config = dict(
    n_layer=15,
    d_model=384,
    n_head=4,
    n_kv_head=4,
    head_dim=128,
    d_mlp=1536,
    vocab_size=2048,
    activation='tanh_gelu',
    norm='layernorm',
    norm_place='pre',
    norm_eps=1e-06,
    positions='learned',
    qk_norm=False,
    attn_scale=0.0884,
    bias='all',
    tie_embeddings=True,
    parallel_block=False,
    init='normal',
    init_std_qkv=0.0246,
    init_std_o=0.00389,
    init_std_up=0.0246,
    init_std_down=0.00224,
    init_mimetic=0.5,
    optimizer='laprop',
    lr=0.000792,
    beta1=0.95,
    beta2=0.99,
    weight_decay=0.25,
    lr_head=0.0054,
    grad_clip=1.0,
    warmup_steps=422,
    schedule='wsd',
    decay_fraction=0.819,
    decay_shape='linear',
    final_lr_fraction=0.1,
    batch_tokens=65536,
    seq_len=2048,
    doc_mask=True,
    train_tokens=626600000,
    steps=9562,
    dataset='wikipedia_en',
)
Each number is 50 + 15 x the weight over its row's rms, rounded and kept within 0 to 99. Layers, rows and columns count from 0. The size before them is the row's rms in percent of the matrix's.

# layer 8 MLP down (transposed), 1536x384, rms 0.03, rows 1057-1067, columns 256-319
105:55 37 26 87 39 48 34 54 49 71 51 49 66 41 53 49 31 36 49 65 35 49 34 47 41 75 31 71 42 36 41 35 51 32 23 53 28 62 66 43 40 62 81 35 61 45 40 59 54 50 79 46 42 57 54 58 80 49 49 76 63 67 49 23
088:43 73 59 54 39 57 42 59 56 27 48 47 51 43 51 24 38 69 64 36 65 53 56 73 57 48 70 55 60 48 37 53 50 51 50 41 15 62 67 13 55 34 58 60 43 45 55 38 54 43 68 44 66 34 27 43 74 53 52 55 45 24 39 52
101:58 61 51 44 41 28 62 55 39 37 64 49 42 51 39 71 76 29 36 47 32 48 60 38 44 48 40 28 46 49 50 87 20 40 43 40 10 29 57 74 39 39 47 24 63 77 45 48 49 57 32 41 36 35 72 45 62 59 41 69 50 44 51 62
090:48 33 53 43 42 59 60 08 46 65 45 45 68 46 87 35 43 39 63 41 38 44 43 78 53 55 60 38 45 47 30 52 47 74 62 36 34 34 54 36 58 39 55 84 46 44 59 79 58 61 47 57 58 36 58 20 29 47 64 53 57 38 69 48
095:52 51 58 53 62 76 03 40 43 43 41 54 67 39 67 47 56 49 50 45 78 78 31 45 63 38 52 63 43 51 30 53 38 17 55 63 57 56 23 30 26 31 66 50 46 59 42 41 25 47 64 51 81 32 48 55 58 47 40 77 43 57 47 58
086:56 56 53 36 40 24 60 65 41 68 70 47 45 34 52 70 32 61 64 29 67 86 41 58 74 36 33 68 42 43 61 53 66 57 42 58 37 44 72 48 38 55 43 46 58 51 31 64 57 49 16 51 58 73 67 73 37 73 53 55 54 45 45 46
075:36 29 46 37 58 41 53 59 27 54 36 33 53 56 47 65 59 19 46 49 31 27 48 42 38 47 43 54 45 70 52 47 91 52 57 26 24 53 69 44 60 31 41 51 52 55 28 48 43 42 42 41 60 75 40 63 35 35 52 71 51 57 38 44
104:44 40 41 38 38 81 40 41 53 34 73 59 75 53 54 47 68 35 45 39 19 53 61 41 55 48 38 40 56 64 49 54 57 56 42 52 73 22 35 36 61 70 42 65 47 59 31 46 52 43 54 37 16 48 37 49 47 65 57 35 49 54 44 56
092:49 42 26 50 42 39 53 74 59 60 56 20 53 51 83 50 77 39 29 76 71 43 46 73 62 38 27 32 35 42 57 23 54 74 27 25 42 58 43 56 40 49 46 52 57 52 46 47 47 22 38 50 47 71 40 46 60 26 58 71 98 45 24 54
093:54 59 49 71 49 50 19 31 37 56 47 53 34 36 79 56 56 62 31 43 48 35 22 49 73 21 36 54 75 68 47 65 47 44 47 69 64 29 51 66 37 16 65 50 49 57 48 43 48 62 49 35 46 35 67 49 46 59 31 43 55 46 65 52
103:60 51 74 37 76 57 53 61 63 50 37 80 38 39 65 22 50 62 62 64 65 50 72 72 36 45 31 46 85 74 47 53 52 40 24 54 59 22 50 81 66 48 59 68 62 53 43 43 48 33 31 39 51 55 15 24 45 56 69 42 49 69 60 82
# layer 8 MLP up, 1536x384, rms 0.0308, rows 1058-1068, columns 256-319
099:41 38 51 68 52 43 43 71 42 30 41 48 58 20 40 49 20 55 19 27 37 51 70 46 35 35 51 42 29 49 48 42 58 64 63 44 47 49 49 70 71 57 44 68 22 83 21 63 69 32 52 57 52 33 68 50 57 34 44 25 68 67 53 61
092:65 61 66 43 33 35 69 40 79 29 54 78 36 62 45 62 19 40 13 39 42 17 66 57 74 41 42 50 32 47 50 60 46 44 24 42 69 30 64 32 38 53 61 49 48 62 65 81 57 30 55 55 57 59 41 49 48 49 65 32 40 69 35 67
091:64 43 15 32 45 48 55 57 61 57 47 54 54 54 58 62 46 70 57 37 85 39 40 31 77 60 74 36 63 36 39 68 27 29 30 48 55 80 45 49 29 68 56 70 62 42 63 47 51 71 66 54 51 37 41 34 58 23 33 56 73 55 53 27
094:47 47 40 53 29 39 76 72 63 56 65 53 53 47 61 33 65 58 54 72 52 47 63 48 29 18 91 53 50 51 28 35 35 65 31 30 27 57 50 57 49 69 50 54 66 41 30 65 59 47 56 52 29 44 63 50 79 51 64 55 35 52 37 27
092:52 47 43 72 47 54 47 71 30 44 51 17 30 59 60 47 76 51 41 59 49 40 58 47 49 56 64 48 58 16 54 34 89 35 72 15 57 63 41 57 67 39 49 38 54 67 34 54 64 20 86 52 66 42 13 44 63 52 43 65 60 73 56 37
104:44 46 60 44 46 45 70 65 55 30 33 31 51 72 43 49 39 55 67 82 32 27 63 56 38 11 38 64 35 46 35 73 59 23 64 27 42 52 51 57 86 45 25 40 22 60 40 42 31 26 54 31 58 67 29 64 58 76 43 57 48 43 47 28
110:26 39 77 62 36 09 05 72 20 39 73 37 47 71 55 83 48 42 41 42 48 20 65 32 38 42 56 43 58 61 77 55 36 46 66 36 53 20 63 33 26 59 50 14 31 48 49 56 53 61 52 40 73 58 38 60 61 56 54 39 49 55 43 44
111:83 65 77 56 55 36 32 64 41 43 38 41 42 47 72 65 42 23 43 51 36 63 28 32 35 17 51 57 50 34 76 67 66 25 48 43 59 50 43 79 64 61 29 33 35 50 52 76 35 48 44 53 64 58 45 77 35 33 54 65 70 82 31 52
099:70 72 68 44 37 20 34 64 40 55 61 47 54 31 77 71 49 57 23 67 64 66 55 55 49 50 44 33 40 55 51 54 40 49 47 26 51 36 73 39 32 33 26 58 40 53 44 51 84 45 44 47 69 51 47 37 58 72 61 25 41 48 51 51
106:58 36 72 55 60 56 51 29 54 35 39 72 36 41 49 46 39 37 48 28 44 26 58 35 54 43 61 53 61 33 49 41 62 17 65 28 80 41 81 45 58 58 53 44 42 51 41 57 30 33 63 68 46 46 57 55 54 51 48 28 47 64 53 37
087:42 61 39 40 59 35 51 60 62 29 53 72 38 59 45 67 49 53 50 51 72 56 78 86 46 41 82 34 52 55 33 66 28 61 41 55 31 49 39 60 68 89 65 37 51 73 31 63 82 48 35 63 62 48 41 48 32 49 39 24 42 50 70 57